config.toml
bias = "none"
tie_embeddings = false
batch_tokens = 65536
train_tokens = 742200000
Each number is 500 + 40 x the weight over its row's rms, rounded and kept within 0 to 999. Layers, rows and columns count from 0. Numbers have three digits each. The size before them is the row's rms in percent of the matrix's.

# layer 2 attention key, 160x320, rms 0.0496, rows 152-159, columns 0-39
102:463506561505568540522491467525520501515506478462513450473503556519509541491578522522515459527547504507455459502523501443
098:507486502480515510514560466549519498483518508507508492559514427519420490566499497517563461487489446472499506447556507514
105:493521562483448535475485461510507438577504521514477510498499415483485456524593543577538490487493446492450529483564508491
107:438587441498443568462566462585449522526505528443469461532440511512403522573519483470497456513482471543563519524420476517
104:516495521509456506505551467484470477524538509511557472573458583507504461540599496503507497410469483574440542477555523492
102:454487410550416494521497473525485423475541572590486471479461556479501554478487557482509483542477463444501517380535429436
107:481577442495544523535434521553545562546480481501503408461502498528444429506497488574487455499517456454485561484469491433
098:501493443541552507549518478528441572534505454561480497530562538521556485550549439456568543551543452551510434520465508476